{"n_layer": 16, "d_model": 320, "n_head": 4, "n_kv_head": 4, "head_dim": 64, "d_mlp": 640, "vocab_size": 8192, "activation": "gelu", "norm": "layernorm", "norm_place": "pre", "norm_eps": 1e-06, "positions": "alibi", "qk_norm": false, "attn_scale": 0.125, "bias": "all", "tie_embeddings": true, "parallel_block": false, "init": "normal", "init_std_qkv": 0.0203, "init_std_o": 0.00402, "init_std_up": 0.0203, "init_std_down": 0.00254, "optimizer": "muon_variant", "lr": 0.00897, "lr_mult_o": 2.0, "lr_mult_down": 1.5, "beta1": 0.95, "lr_head": 0.00573, "grad_clip": 0.5, "warmup_steps": 200, "schedule": "wsd", "decay_fraction": 0.607, "decay_shape": "linear", "final_lr_fraction": 0.0, "batch_tokens": 32768, "seq_len": 384, "doc_mask": true, "train_tokens": 296300000, "steps": 9043, "dataset": "wikipedia_en"}
Each number is 128 + 32 x the weight over its row's rms, rounded and kept within 0 to 255. Layers, rows and columns count from 0. The size above them is the row's rms in percent of the matrix's.

# layer 10 MLP down (transposed), 640x320, rms 0.2, rows 596-638, columns 80-159
size [ 89  89 100 100  99 109 100  91  87  86  91 110 103 104 105  95 108  97  84  95 102 105  98  89  98  97 101 106  92 106  89 113  99 102  93 100  95 106 106 100 103  99  95]
[[ 90 193 152 112 147 131 132 110 148 107 201 110 161  73 114 149 149 115 134 121 113 113  83 184 144 153 191 170 139 162  92 125 170 136  93  92 155  81 155 125 142 169  98 148 166 220 154 153 137 107 115 149 129 143 124 114  84 140  88 131 113  96 147 143 194 145  85 195 110 110 134 146 175  81  77 155 114  78 141  94]
 [142 120 126 135 110  93  72 170 107 148 122 151 134 151 136 135 100 147 166 126 143 117 156 135  70 112 152 149 112 135 150 135  86  79 188  43  72 100 168 114 171 149 123 193 154 174 133 115 141  89 130 154 148  59 115 125 193 104 135 144 125 103 144  84 151 102 136 165 161 150 138 122 152 108 176 164 126 125 183  92]
 [101 144 172 166 130 179 122 180 108  88 109 203  50 142 122 103 179  93 124 136 124 135 201 100  92 121 102 174 117 141 100 187 141 139  98 137 156 110  91 131  49 121 104 158 133 106 173 154 165 126 135 156 102 172 134 105 115  95 122  95  99 169 130 111 131 161 122 186 144  93  65 165 110 140  52 118 111 159  58 108]
 [114  83  89 176 156 125 111 172 122  83 152 110 157 137 154 156 132 108  80 144 124 120  71  99 110 135 135  75 132 205 132 116 128 142 127 131 179  82 112 180 124  81 146 144 188 123  73 144 159 104  91 144  82 176 149 100 173 134 197 114  90 168 130 143  97 161  41 115 110 146 140 121 133 153  78 110 104 102  78 168]
 [164 194 133 169 120 124 147 144 120  97 161 157 127 103 167 158 141 105 157 102 111 116 100 137 122 116 161  54 137 134 113 137 144  86 166 135 118 158 101 121 146 149 101 143 134 133 101 118  80  91 142 121 105  81 127  88 100 146  64 102 124 164 126 164 103 201 103 180 160 142 181 117 123 119 139  84 116 133 180 140]
 [119 143  91 133 141 112 145  93  64 138  64 122 107 171 129 122 152 154  89 177 121 133 185 138 153 133 163 152 173 102 102 139 127 154 147 162 115 113 135 158 140 103 126 104 127 140 187 129 157  78 138 152 159 144 106 157  88 147 125 163 152  86 103 165 142 165  71  94  71 124  83 167 140 125 130  92  74  98 164 189]
 [131 124 146 132 114 114 123 168 198 142  85 100 111 150 147 108 109 131 145 163  63 120 140 157 136 163  60 195 127 148 140 174 152 134  99  86 118 136 131 178 139  52 115 158 159 108 133 146 122 133 123  68 101 125 100  83 117 106 143 133 139 140 108 178 128 107 151  94 159 191 116 169  96 158 126  98 115 147  87 124]
 [118 127 105 155 124  91 128  99 166 133 103  25 147 160 116 127 198 142 180 106  64  80 107 166 118 129 109  46 113 117 137 120  72 162 111 143 100 135 149 163 158 128 108 159 130  87  81 187 121 112 107 159 155 161  99  59  94 135  96 113 137  92 134 146  77 108 106 105 104 124 153 142 149 112 164 140 117  77 142  90]
 [124 120 156 135 128 127 120 185 145  74 125 159 147 126  93  30 127 113 153  92 131 120 137  89 123 128 170 103 126 109 100  41 103 130 111  63 139 116 145 105 113  76 113  89 153  46 173 118  36 105 150 100 151  84 172 104 117 123 150 165 123 182 127 146 158 164 128 135  70 163 120 185  99 130  86 105 118 134 177 133]
 [106  68 193  84 124  74 133  71  97 115 151 167 158 121 166 161  76 116 111  81 123 117  72 166 119 120 137 164  75 188 158 101 129 161 154  20 125  86 107 110 150 135 100  97  86 149 128  58 103  83 105 157  68 104 161 124 140 183 142 166 194 150 171  83  78 160 147 180 119  99 120 137 172 100  96  68  91 139 136 105]
 [127 147 143  90 116  90 125 117 168  83 155 130 122 128 179 183 146  83 156 132 130 136 150 142 135  77 105  71 130 122  79 127  93 162 169 184 177 115 125 129 112 126 149 141  83 145 120 137  95 123 157 103  52 123 186 103 107  99  84  95 115 129 123 148  83 157 122 141 146 139 110 165 165 151  90 153 219 185 145 125]
 [138 131 154  95 154  98 139  44 157 118  92 150 140 161 138  85 123 166  87  96 121 164  98 178 154 117 122 122  92  71 135  97 189 144 134 105 159 133 100 100 153 160 182 148 162 129 109 132 122 178  95 102 118 125 151 145 183 155 135 142 140 124  88  73 144 108 153 114 148 150 138 140 107 181 180 153 128 163 170 133]
 [175 122 159  54 106  93 141  79  90 149 121 110 159 137  92 156 105 125 145 129 125  66 137 160 165 157 116 147 137 157 135 167 174 143 128  64 144 126  93 139 105 137 172 192 102 121 139 103  97 136 106 117 145  89 133 145 139 153 163 175 139  66 134 136 117 146 147  54 109 155 156 158 139 116  98 139 178 143 137 106]
 [222 155 121 118  81 158 128 158  70 120 129 112 171  58 135 114 157 139 110 147 159 116 107 111 119 116 105 122  98 161 119 120 124  75 184 176 119  77 157 161 141  92 156 185  81 137  92 135 155 119  76 158 134 187 106 126 124 135 116 155  68 128 101 107  75 129 118 147 121  94 187 194 169 127 112  49 177 171 168  85]
 [150 116 112 107  86 128 176 143 186 163 105  76 179 129 144 152 153 139  69 142  77 178 183 133 101  69 143 155  99 111  80 175 132  88 142 124 161 163 160 169 126 174 102 124 142 162 134  90 102 130  94 157 135 183 137 154 139 145  95 134 177 117 143 194 129 121  63 119 137 130 154 138 109 147  94 139 116 110 128 148]
 [ 72 145  73 151 143 109  99  65 150 113 152 120 184 102 127 101 116 125  96 149 139  96 173 169 201 114 108 128  96 187 117 127 147 113 100   0 129 136 156 116 105 107 116  99 134 135 106 183 124 120  88 104 165  53 135 116 122 102 173 152 129 128 154 151 145 138  86 114 143 130 106 132 142 108 144 120 142 166 104 102]
 [181 132 148 124  82 153  87  97  88 176 137 106  82 151 205  76 175 176 103 131 140 123 103 108 147 146 107 114 172 116  61 165 108 135 142 137 145 107 120 126 138 144  94  78 131 181 127 174 114 104 132 132 122 194  67 120 174  83 172 120 183 171 110 126 190 105 127  93 114 151 137  93 188  32 109 144 105 132 157 146]
 [117  69 116 138 108 209 137 170 148 103 133  81 137  51 125 188 121 113 144 124 174 129 132 142 127 111 122 167 160 132 113 142 109  91 127  79 132  37 121 103 164 135  96 124 125 117 113 111 138 132 118 197  67  91 129 122  74 143 112 139 135  84 131 172  48 110  74 160 190 121 138  53 116 117 103 180 125  62 126 134]
 [130 161 124 183 137 144  64 111 156 176 125 148 110 107 124 133 116 117 144  95 107  73 138 122 182 116  89 136 108 103 170 121  87 136 127  57  90 165 193 151 154 147 114 157 113 123 170 127 115  89 151  89  57 103 121 131 111 122  92 133  68 147 176 119 124  76 149 124 154 109  98 171 176 166 121 118 169  97 141 141]
 [145 100 118 112  94 125 118 148 121 110  96 124 124 158  82 192 142 129 138 114  90  94 158  71 170  80  88 156 108  97 150 111 105 101 197 129 103  74 127 104 147 101 107 161 117 110 119 165 130 103 175 147 186 120 174  91 114 131 108 168 124 104 122 119 135 114 101 105  67 115 137 121 157 117 101 109 134 140  90 120]
 [ 89  54 127 130 117  95 112  69 151 143 117  17 105 156 155 171  89 153 150 112 139 170 133 137 130  90  79  44  89  82 171  95 121 168 169  76 114 117 131 109 152 131 121 123 149  95 145  82 107 156 153 136 111 141 121 129 135 153 160 142 120 175 177 142 105  74 110 130  80 137  80 116 109 111 112 114 116 167 160 112]
 [ 76 118  95  76 122 135  98 200 130 124  52 137 165 146 106 125 194 106 145 162 158  79 179 114 186 142 151 113 114 145  85 165 114 154 116 124  94 151 104 167 158 131 145 117 147 131 133  79 165 161 123 214 116  69 131 157 186 113  99 150 152 122 160 145 116 123 140 121  81 131 131  60 177 107 169 112 136 217  93 115]
 [138 134 116 150  83 121  54 108 161 147 121  96 151 148  57 182 118 187 145 152  95 165 159 165 127 128 130 134 164 130 127 172  95 109 106 145 102  78 148 136 178 123 142 124  75 148 154 105 141 140 115 156 170 130 127  99 132 160  67 125 149 143 141 109 116 129 107 151 110 102 142  95 108 176 141 133 136 138 111 112]
 [147 177  67 121  95  79 166 124 170 117 157  82 136  99 136 154 160 165 141  91 165 125 152 152 102 155 184 193  99 125 140  99 103 138 111   2  88 110 134 141 176 174 135 161 141 181 100 119  90 128 125 126 130  96  94 159 133 147 136 182 159  85 117 153 162 192 131 146 104  76 106  79 187 155  58 145 140 171  95  84]
 [207 158 119 119 124 173 120 151 149 174 146 138  95  63 143 110 176  86 130 175  96 137 110  89 138 108 140 127 142 129 113 107 138 132 116 182 148  64 119 111 126  98  88 132 107 171 159 117 124  87  86 116 184 134 172 177 118  63 144 145 107  87 153 120 168 109 104 112 108 151  69  72  79  94  73 121 150  99 172 137]
 [101  93 158 169 104 105 103 119 129 173 195 103 145 122 102 116  80  96  97 172 155 122 149 146 174 162 158 168 111 109 114 132 190  68 141  68 203 184 127 141 117 171  70 144 106 143 114 127 154 198 106 161  83 131 156 145 152 127 116  83 128 103 189  95 130 128 140 110 112 152  63 104 152 139 117  99 109 171 121  67]
 [115  46 165 186 131 136 136 102 110 103  79 211  95 145 121 153 111 151 102 126 120 123 119 108 131 148 125 116 121 121  95 138 142 107 139 116 130 121 117  80 143  94 132 155 170  83 135  77 114  74 141 141 118 139 144  97 124  70 142 113 175 134 157 147 110 146 114 183  91 181 100 210  90 103  88 123 101 121  80  66]
 [125 164 145 130 107 121 112  83  97 117 130  94 123 135 113 146  83 173 158  84 146 110 125 121 141 128 105 109 123  89  96 113 104 124 135 123  91 157 120 107  54 150 126 139 115  98 110 194 108  59 127 146 207 149  65 188 149 111 156 129 150 158 164 103 151 104 108 133  33  77  89 137  89 157 124 123 202  94 190 131]
 [ 80 105  31 149 153  62 123 118 149 133 139  99 134 129 111  97 140 165 180 135 161 125  55  81 166 191 167  81 121 122 129 145 124 163 141  65 125 127 190 161 168 141 176 103 118 167 109  88 140 130  90  84 139 131  89 152 113 162  64  91 164 145 132 157 112 147 138  78 167 157 158 119 111 111 133 166 102  85 118 117]
 [104 128  76 129 116 123 100 112 133  95 103 182 135 169 111 175 152 132  94 110  74 174 127  95 164 131 129 102 115 134 130 161 145 118 128 139 117 159  78 110  97 147 113 196 180 158  94  70 119 176 102 143  98  94 129 133  74 162 172  96 157 103 201 178 167 152 135 107 142 120 105  88 134 208 127 117 114 125 139  45]
 [141 164 121 183 113 113 154 191 156 126 158 138 167 207 118 126  93 191 136 106  96 169  78 120  79 102 103 168 139 104 158 156  99  59 146  77 132 126 153 147 152 102 133  98 140 166 131 145 158 133 120  88 186 150 123 160  94 182 139 176 131 136 102 118 120 125 107 179 151 175 155  82 185 136  97  99  47 124 142 166]
 [162 163  58 158  46 134 129 124 162 107 145 162 166  33  97 159 115 184 153 171 103 171 115 138 130 127 135 127 115  98  85 150  49 136 103 127  72 155 142 142  90 149 133 125 109 152 174  76 133 123 107 167 119 178  93 110 127  67 130  61 140 116 105  97 110 139 114 123 122 137 116 162 154 111 142 176 118 132 108 176]
 [ 61 117  87 121 195 118 117  98 177 110 168  81 111 137 118 123 139 116 182 123 142 119 109 116 114 173 170  78 129 128  95  95 143  67 160 209 118  97 125 102 124  98 175 171 166 155 145 166  73 116 160 155 121  55 147 123 130  54 153 110 132 149 105 155 108 168 108 196 129 119 200 110 135 106 140 142  97 111  96 172]
 [107 124 150 119 161 166  70 153 113 104 147 161 153  63 113 156 139 115 100 141 162 123  66  81  98 194 149 163 153  70 210  89 127 174 103 113 159 158 152 126 111  93 125 149 106  84 141 127 132  87 167 146 143 117 102  87 107  50 130 142  77 135 165 106  66 120 119 156 127  85 121 186 119 102 115 108 143  95 198 119]
 [ 74 136 154  96 161  79 131 113 103  99 130 138 154  91 135 145 137 147 153 113 199  82 161 177 154 130 107 181 109 110 186 126  95  75 142   0 141   7 112 124  95 100 121 121 148 144 129 116 126  87 158 125 128 170 147 172 161 185 105 104 161  98 145 173 124 139 119  99 102 153 133  51 148  82  93 100 139 125 106  64]
 [148 136 151 122 116 158 135  96 164 129 133 142 133 157  78 176 137 169 172  67 128 192 115 133 135 144 107 149 120 113 145 118 142 111 133  77 122 219 110  73 141 131 136 126 134 117 123  70 106 160 102  98 122 123  94 169 135 117  79 152 102  57 157 128 105 111  88 102 153 105 178 134  77 128 134  92 118 148 105 127]
 [ 86 131  81  75 123 134 114 147  97 142 138 178 119  73 148 209 143 114 134 107 167 195 107  93 141 157 164 131 120 156 124  71 161 135 132  52 111  74 117  72  97  90  97 127 150 165 161 144 166 126 144 198 123  78 107  93 137 115 135 123 129 125 135 158 141 142 105 153 125 121 159 118 120 106  89 137 113  98 160 158]
 [ 75 106 168 172  70 162 147 162 101 132  89 133 117  84 110  81 170  56  97 117 125 143 107 155 119 175 135 134 126 130 101 165 131 105 138 125 123 132  87 165 147 131 118 134 131 140 142 165 130 143 110 120 139 151 165 154 207  85 150 169  84 169  82 203  63 151 130  97 157 131  94  65 110  90 106 106 138 134 132 171]
 [ 91 106 105 111 162 191 146 186 135  74 109 170  24 101 103 120 163 184 152 148 153  51 144 148  57 101 207  75 100  84 127 117 118 108 132 173  94  85 120 162 115 132 151 145 126 107  66 146 145 102  76 169  82 116 128  81 105  99 127 160 139 128 133 131  93 105 106 110 144 166 116  86 143 167 152 107 131 120 109 148]
 [120  95 146 134 125 112  98  62 118 136 152 114 155 170  68 110 137  72 160 136 110 102 112 114 129 161 100 120 190 116 111 149 178 118 158  92  84 133  81 155  93 213 157 133 110  83  57 100 115  44 126  81 157  86 149  75  82 112 115 109 153 103 176 103 123 104  77 175 183 132 143 162  70 133 104 142 125 125 134 127]
 [ 98  74 110 162 156 101 114 157 143 116 108 196 101 103 183  94 159 145 126 107 154 147 158 126 122 137 110 129 128 177 152  99 138 162 145  58 134 129 103 168 150 112 154 115  83 131 117 160  92 154 123 137  93  93 134  67 112  78 103 131 157 144 107 126  83 116 147 107 118  97 151  81 132 128 110  78 197  85 126 215]
 [110 130 197 124 174 124 164  85 144 137 150 119 190 119  51 121 152 136 160 152 159 165  95 109 104 100 163  98 124 144 119 175 132 173 127 162 109 154 114  52  89 100 124 123 145 154 145  88 154 106 144 135 211 155 105  99 144 107 154 159  53 106 141  98 125 117 158 130 184 176 134 152  87 140 107 181 107 126 102 116]
 [125 114  97 135 154 142 138 134 174 127 152 141 124 181 182 120 140 121  87 169 154 110  60 149 126 175 156 154 169 140 155 109 161 153  60 173 176  93 208 107 118 107  87  91 150  50 123 119 103 149 126 131 106  68 137 120 165 121 133 146  65 126 134 171  94  72 126  99 198 111 179 161 132 129 144 149 102  87 103  95]]
# layer 10 MLP up, 640x320, rms 0.172, rows 597-638, columns 80-159
size [102 102 100  98 105 107  97  94  91  96 106 102  98 104  93 107  98  93  99  98  99 102  99  99  95 104 103  90 104  91  99 105 103 104 101  98 103 105 106  99 103  98]
[[150 114 135  86 147 147 186 122  58 115 157 134 112  95 168  84  85 145 126 158 130 132  99 176 152 110 156 147 122 112 104 107 125 121 123 114 121 127 132 136 169  98 135 138 150 122 107 140 109 173 137 108 167 166 143 172  77 109 125 132 170 124 152 112 133 122 145 166  78  86 114 188 107 155 112 183 153 109 130  94]
 [147 116  94 117 107  86 155 142 137 124 102 124 131 117 137 140 129 112 106  96 136 113  54 156  82 144 130  79 125 100 117  69  48 132 189 113 131 136 133 149 117 116 168 168  98  70 208 138 134  54  80 174 149 143 199 112 115 126  86 129 145 149 121 113 146  87  97 129 147  99 138 142  95 128 137 108 158 179 126 143]
 [107 144 142  85 122 126 135 186 192 148 104 123 142 131  65 131 110 138 126 158  92 141  70 128 105 102  84 159  94 120 138  91 176 132 156 161 140 154 164 117 157 146 136 142 106 109 102  75 150 120 166  98 122 145 133  92 120  95 160 126 133 172 150 120 114 126 121 108 142 124 127 132 153 104 131 149 131 158 150  99]
 [115 111 137  94 153 103  88 142 104  95 151  92 172 163 110 123 170 167 163 122 177 144 131 201 113 144  78 158 180  86 127 141 148  95 134 122 148 142 178 119 100 179 120 109 148 116 133 109 217 101  98 108 114  86 141 143 131  70 150 204 143 120  84 106 142 108 152 109 129 131 124 129  98 107 111  97 167 169 102 152]
 [195  94 149  77 118 133 131 120 197 139 134  88 163 184  65  52 181 122 159 115 136 114 113 150 147  71 144 193 166 117  84 162 146 114 188 117 150 110 130 125 123 109  95 113  53 152 186  91 144 105  81 119 167 139 115 170 140 127 171  99 135  81 151 130  75 188 107 113 129  94 152 126 150 150 150 123 149 119 154 144]
 [173 128 120 114 157 167  76 116  91  94 130 183 157 131 169 140 147 142 124 113 136 155 118 171 130 158 194 160 160 132 104 125 120  93 144 123 136 174 138  93 170  91 138 150 122  74 130 121 125  79  91 117 111 128 109 120 120 127  87 156 147 162 138 124 110 143 140  77 123 157 151 179 121 111 130 113 101 133 119  64]
 [125 137  52 122 111  75 115 140 132 184  94  86 143 125 171 111 202 105 148 114  79  97 106 146 106 162 146 123 122 121 119 159  61 165  45 163  75 144 120 135  58 111 138  69 156 161  75 155 109  83 127 169 132 146 106 121 101 139 167 148 141 123 111 132 110 144 116 113 111 114  99 114 164 202  62 178 162  85 118 133]
 [105 133 104 125 191 106 105 174 161 140 117 191 106 138  80  98 140 135  88 174 142  59 173 148  77 124  87  99 116 116 118 145 175 145  96 158 120 117 106 126 146 132 119  93 153 122 158 124  76 167 131 112  69 120 131 137 158 136 166 199 132 129 101 151 115 133 106 115 139  81 116 168 172 100  70 110 168 164 133  77]
 [123 111 120 118 105 165 193  67 150 190 108 105  83 163 143 155 157 131  66 149  89 120 166 107 121 149 158  98  78  89  93  77  94 117  98 126 104 144  94 147 137 130 121 131 130 148  92 195 138 139 184  55 119 118 144 146  86  94 118  80 115  84 119 166 165  87  82 114  90 139 155 126 123 153 180 164 163 114 109 112]
 [118  82  75 145  77 135 198 151 114 196 134  82  89  94 111 134 128 108 109 160 201 103 115 145 195 143 132  66 132  74 117 106 147 162 107 152 120 122 114 124 146 177 155 142 107 193 169 167 164 155 158 155 165 118 101  91 122 159 171 119 123 141 121 154 204 114 147 116 156 119 129 146 144 143  95  95 103 102 119 114]
 [ 90 157 148 168 124 128 163 104 152  78 164 123 162 120 134 138 139  94 133 108  87 148 113 128 108 110  84 145 130 122 180 162  72 131 105 144 148 109 105  65 107 175 104 151 184 110  95  74 154 126 125 115 111 113 124 157 123 157 122 153  91 103 164  94 170 133 145 135 120 131 117 145 170 141 156  86  78 138 160 108]
 [106 137 106  98 159 111 134 148 127 179 138 144 105 162  88 117 136 121 109 158 140  74 125 124 170 135 124  85 139 105 118 152  76 198 109 145 176 133 124  99  86 127 134 109 135 104 110 102 128 130 125 151 190 135 116 154 100 164 118 139 177 136 111 133 126 137 161  66 160 138 137 114  90 124  86 124 196 224 130 114]
 [122 146 103 153 109 109 116 143  72 162 111 119 203 153  97 109 180 100 107 148  97 131 181 191 124  79  96 147 136 187 107 131 108 135 155 135  86  76 145 137 114 130  65 137 105 105  61 138 106  76 154 132  97  99 123 116 150 165 123 101 103 162 170 132 139 124 179 173  62 181 142 154  80 123 114 156 155 119 125 106]
 [ 97 166 145 154 164 117 134 147 146  81 121 149 132 127 139  94 143 151 174 146 132 138  89 154  79  76 142 119  94 134 131 171 136 105 122 183  83 115 162 108 181 163 164 175  89  89  87 148 149 150 119 180 122 170 107 151 155  52 108 101 129  92 130 129  94  99  83 123 193 211 126 130 111  48 116 136 138 118 143 135]
 [127 100 171 144 103 152 193 100  98 108  87 155 103 148 134  87 148 112 167 156 156 135 201  85  97  89 232 107 154 117  91 166 157 108 146  95 152 121  52 119 122 143  66 145 150  85  69 133 138 146 178 134 137 141 121 146 166 143 127 144  90 150 180  86 131 160 139 193 148 189 162  75 126 125  97 105 124  65 120 125]
 [110 116 145 147 121 161 113 141 177 104  83 139 173 128 126 186 119 130 133 157 110 141 112 138  92 147  94 166  90 132 210  84 131 106 132 116  94 179 116 144 127  78 108 141  96 139 128 125 157 124 109 149 112 133 143 148 114 104 100 163 163  77 115  77  28 193 102 131 103  96 151 206 111 161 166 116 151 115 105 101]
 [ 98 136 108 112  99 146 162 101  85 160 164 161 135 128  77 149 172 214 129 177 169 110  74 129  94 120 145 153 156 177  90  65 154 137 121 105  97 212 131  88  63  73 107 139 124 106 108 105 155 132  94 186 129 120 171 107 158 103 176 106 124  85 177 101 109  93  45 161 153 200 108 192 175 110 155 170 132 133 141 149]
 [114 109 111 130 117 128 182 167 145 156 166  52 101 148 143 158  80 110 139  68 125  96 115 153 113 109  99 169 105 136 120  97 133  80 127 120 152 162  75  84 113 135 119 111 209 117 131  84 130 133 107 172 151 134 135 164 127 112 139 102 147 171 145 115 183 139 129  89 123 146 151 133 132  99 157 166 141 144 112 100]
 [131 168  76 132 142 201 135 137 151 141 133 100 115 104 110  86  79 128 151 108 194  83 124 130  92 119 111 158 162 196 144 109 143  76  95  83  96 140 150 106 113  93 216 128 139 117 120 150 148 115  36 136 139 128 133 134 166 129 153 155  60 160 112 114 125 104 122 124 142 102  64 162 149  96  77  90 156 172 152  63]
 [107 126  65 146 103 125 145 143  78  88 140 144 107 105 143 123 107 121  83 170 118  90 107  77 131  76 107 153  50 135 147 103 163  99 110  83 109 111 162 128 116 128 124 123 151  61 123 140 134 123 197 112 130 111 104 115 197 110  74 164 167 144 158 106 103 189 137 123 154 100 170 164 137 135  99 109  99 109 170  61]
 [182 119 199 121  59  51 148 118 166 150 151  69 126 113 106 107 141 200 211 129 118 159  89  88 145 146 137 167 175 115 140 121 120 141 173 139 138  81  62 137 144 132  67 153 166 164 144 152 110 139 132 160 132 165 115 160 111 136 164 103 141 161 147 111 140 128  85 106 134 116 172 179 103 135 176  99 107 134 179  78]
 [121 155 158 154  70 168 117 114 100 169 208  88 138 111  97 167  99  94 155 154  66 136 149 180 152 114 152 129  88 112 102  69 145 150 170 141 101 145 132 108 109 168 153 139 106 122  98 121  94  99 143 123 150  74 121 114 197 174 166 109  84 114 127 120 145 133 104  82 103  86 218 161  93 122 106 118 190 151  35 114]
 [132 174 160 129  86  80 123 127 150 150 190 171 117  92 155 180 102 166 153  85 106 152 148 121 180 124 140 143 191 121  90 103 131 154 164 132 114 141 138 162  98 133 107 140 143 122 102 134 133 107  91 161 132 141 193 108 149 179 189 161  96 149 131 105 157 120 120  69 152 138 102 132 142 141  83 150 144 155 104 111]
 [103 113 166 110 110  92 147 110 112 118 107 160  94  62  81 108 113 173 174 142  94 123 106 160 143  98 143  92  76  90 120 152 113 139 157 113  87 167 169 196 175 110 131 178 107  79 105 108 130  90  62 156 140 187 132 190 194 175  63  91 117 158  34 185 120 102  89 104 102 191 135 141 169 137 132  76 116 115 148 148]
 [180 186 146 111 135 180 150 112 157 140 104 205 164  81 117 189 122 143 200  68 114 180 107  89 109 116 138 151 135 105 128 123  78 166 135 116  84 165 131 108  84  73 118 136  81 145  96 155  78 183 165 175 109 155  44 132  61 110 123 196  90  78 104 140 129 131 159  95 148 178 152 116 162 171 133 128 132 117 133 112]
 [153 148 110 147 107 134 111 138 140 155  69 102 101 141 125 141 129 150 150 113 142 108 136 130 120  97 132 147 134 121 158 173  62 208  85 104 187 164 173 161  68 125 122 128 131  93 110 144  88 106 177 109 130  85  97 126 120 109 110 149  88 106 127  99 143 140 146  93 138 146 104 143  95  83 149 112 154 174 113 120]
 [145 144 166  79 175 166 135 157  63 153 111 115 117 117  92  38 181  86 137 142 152 108  83 185 154 112 148  93  91 123  87 170 119 149 161 148  96 141 156 161 159 191 153 110 127 110 108 203 102  94 114 129 131 170 140 186 167 132 113  92  96  90  85 194 146 137 126 157 199 167 148 136  81 132 136 126 119 133 110 161]
 [139 114 155 116 103 160 126 222 135 152 126 115 162 106 159 121  77 163 181 156 167  84 150 120 166 101  56 156 123 140  72 140  94 157 133 147 126  63 108 148 120 142 136 120 145 117 101 136 155 190 124  94 112 133 121 119 116 133 120 148  94 115 160 172 111  83 142 168  89 180 143 177 154  85 120 152 124 183 154 157]
 [ 98 154 108  43 122  90  88 100 124 214  71 197  51 133  38 147  76 184 142 110  82 122  90 180 140 111 157 181 146 111 113 130 156 155 118 185 152 101 120 158 179 119  87 120 100 140 206 174  78 177 131 155 132 150 136 106 183 126 101 120 105 118 134 192 143  85 111 120  75 151 144 120  80  93 139 119 121 137 142 141]
 [192 145 110 109 126 185 176 127  91 116 129 109 108 143 146 120 152 110 143 158 142 162 144 159 146 190 142  91  93 152  77  63 109  83 145 107  75 153 160  72 179 135 100 150 142 110  80 131 119  85 132 152 108 107 122  86 163  82  86 145 137 186 202 151 104  89 142 113 144 104 162 191 114 144  97 160 177 133 128 126]
 [157  88 181  99 155 139  84 120  72 137 126 155 120 167 124 121  94 136 103 114 159 138 164 160 146  84  83 107 129  97 108 178 182 119  74 146 116 185 109 145 130  80 160 137  87 120 172 128 171 154 164 203 122  84 176  75  95 182 107 137 131  70 163  48 142 144 129 144  98 102 119 123 122 195 164 124 101 112 193 114]
 [117 174 150  63 136 131 189 143  84 175 180 141 116 149  79 164 135 126 104 117 122  84 105  81 140 120 103 115 110 124 112 135 111 138 124  94 151 147 183  58 129 121 109 120 140 164 139 140 141 148 145 135 141 118 176 135 141  99 119 164  84 130 157  64 152 151 114  97  93  99 105 145 150 104 135  96  75  46 125 141]
 [106 129 123  98  80 144 118 178 144 142 148 169 142 173 112 140 105 117 116 108  92 161 129 113 107 111 146 127 149 120 123 136 125  92 106  77 115 120 151  72 148  79 139 147 142 194 148 130 161 109 174 148 110  87 107 142 156 138  97 212 113  95 138  75  93 145 101 168 166 140 111 115 108 112 120 126 168 129 117 132]
 [ 99 127 144 141 130  69 158 140 106 184  76 152 113  83 103 137 146 101 106 171  75  93 125 100 118 126 141  81  33 148 154 111 130  77 149 152 119 120 113 118  73 128 118 151 111 117 132 134 164 131 158 154 135 131  87 124 181 163  55 116 125 189 135 164  84 126 125 131 112 174 150 167 152 168 171 152 142  97 159 110]
 [105 138 168  99 196 152 120 141 133  82 152 177 109 149 147 130  82 119 136 124 145 110  98 113 180 135 156 149 105 133 120 203 133 137 190 127  83 137 146 129 135 145 148 144 157 135 153  87 134  97 105 163 134 155  85 113 179  95 159 114 191 163  80 179 133 126 124 140 188 156 152 110  86 127 138 150 185 105 140 152]
 [148  92 140 164 128 134 142 155 128 139 149  85 109  83 102 148 140 130 130  99 129 130 182 162 108 103  98 131  85  71 105 119 154 122 183 107 139 115 118 122 103 128  93 158  95  92 104 113 133 173 118 117 138 141  99 129  98 105 115 111 153 109 103 130 156 137 157 127 144 192  72 129 124 169 217  61 122 193 102  67]
 [132 178 152 111  96 155  56 189 150 157 176  92 121 145  39 141 117 104 113  85 167 130 105 126 107 145  81 190 119 128 167 136 100 130 161  96 120 116 171  97  68 185 172 113 134 131 123 174 159 112 156 112 122 106 102 104 150 108 194 133 146 101 179  78 172 155 154 145 146 136 161 106 143 104  96 144 156 123 120 131]
 [133 115 166 150 150  82  82 178 109 145  94 103  87 194 155 143 129 171 196  98 146 117 159  89 135  80 203 138 103 135 216 106 121 130 119 175 101 144 163 102 128 167 113 168 126  82 133 170 125  39  98 159 129 106 146 132  81 102 123 112 109 125 132 146 130 137 142 142 166 124 111 116 194  95 170  68 235  71 139 106]
 [131 126 187 148 138  91 123  97 143 120 136 210 102 155 112 125 119  95 133 127 136 132 120 101 137 152  97  84 117 153 109 135 224 113 139 107  51 165  46  50 139 149  99 136 109 101 103 160 174 164 133 104 167 128 145 154  85 121 160 108  96 213 158 147 119 125 151 165 147 123  86 170 130 151 119  97 153 122  95  39]
 [154 154 139  93 164  91 124  63 103 114 159 155  95 139 139 116  84 152 131 137 142  97 163  99  88  91 133 160 141 178  62 117 162 124 114 114 129 136  98 115 131 162  93 212 139 163 146 165  96 139  53 137  98  86 130 124  52  98 119 123 100  89 130  86 151 155 150 184 110 107  99 153 112 162 161 117 119 122 161 100]
 [148 113 157 108  94 155 142 103 149  62 145 131 194 109 133  86 158 151 155 112 107 118 122 209 103 109  77 162 192 125 136 117 103 124 112 159 132 173 139 201 128 122 127  86 126 137 131 145 122 136  85 153 129 139 131 179 146 124 159  64 135 124 119 128 136  88 140 134 108 121 137 141 130 121 139  96 128 135 167   0]
 [141 159 158 114 106 100 102 135  97 111 127 131 103  58 110 140 107 142 119 170  88 107 118 174 126  49 126 171 112  89 118 140 155 142 106  94 183 110 100 144 134 119  98  96  97 139  87 144 161  69 153 120 130 124 142 158  89 149  56  94 122 100 133 144 141 117 119 161 190 123  73 108 130 149 145 100  82 138  95 129]]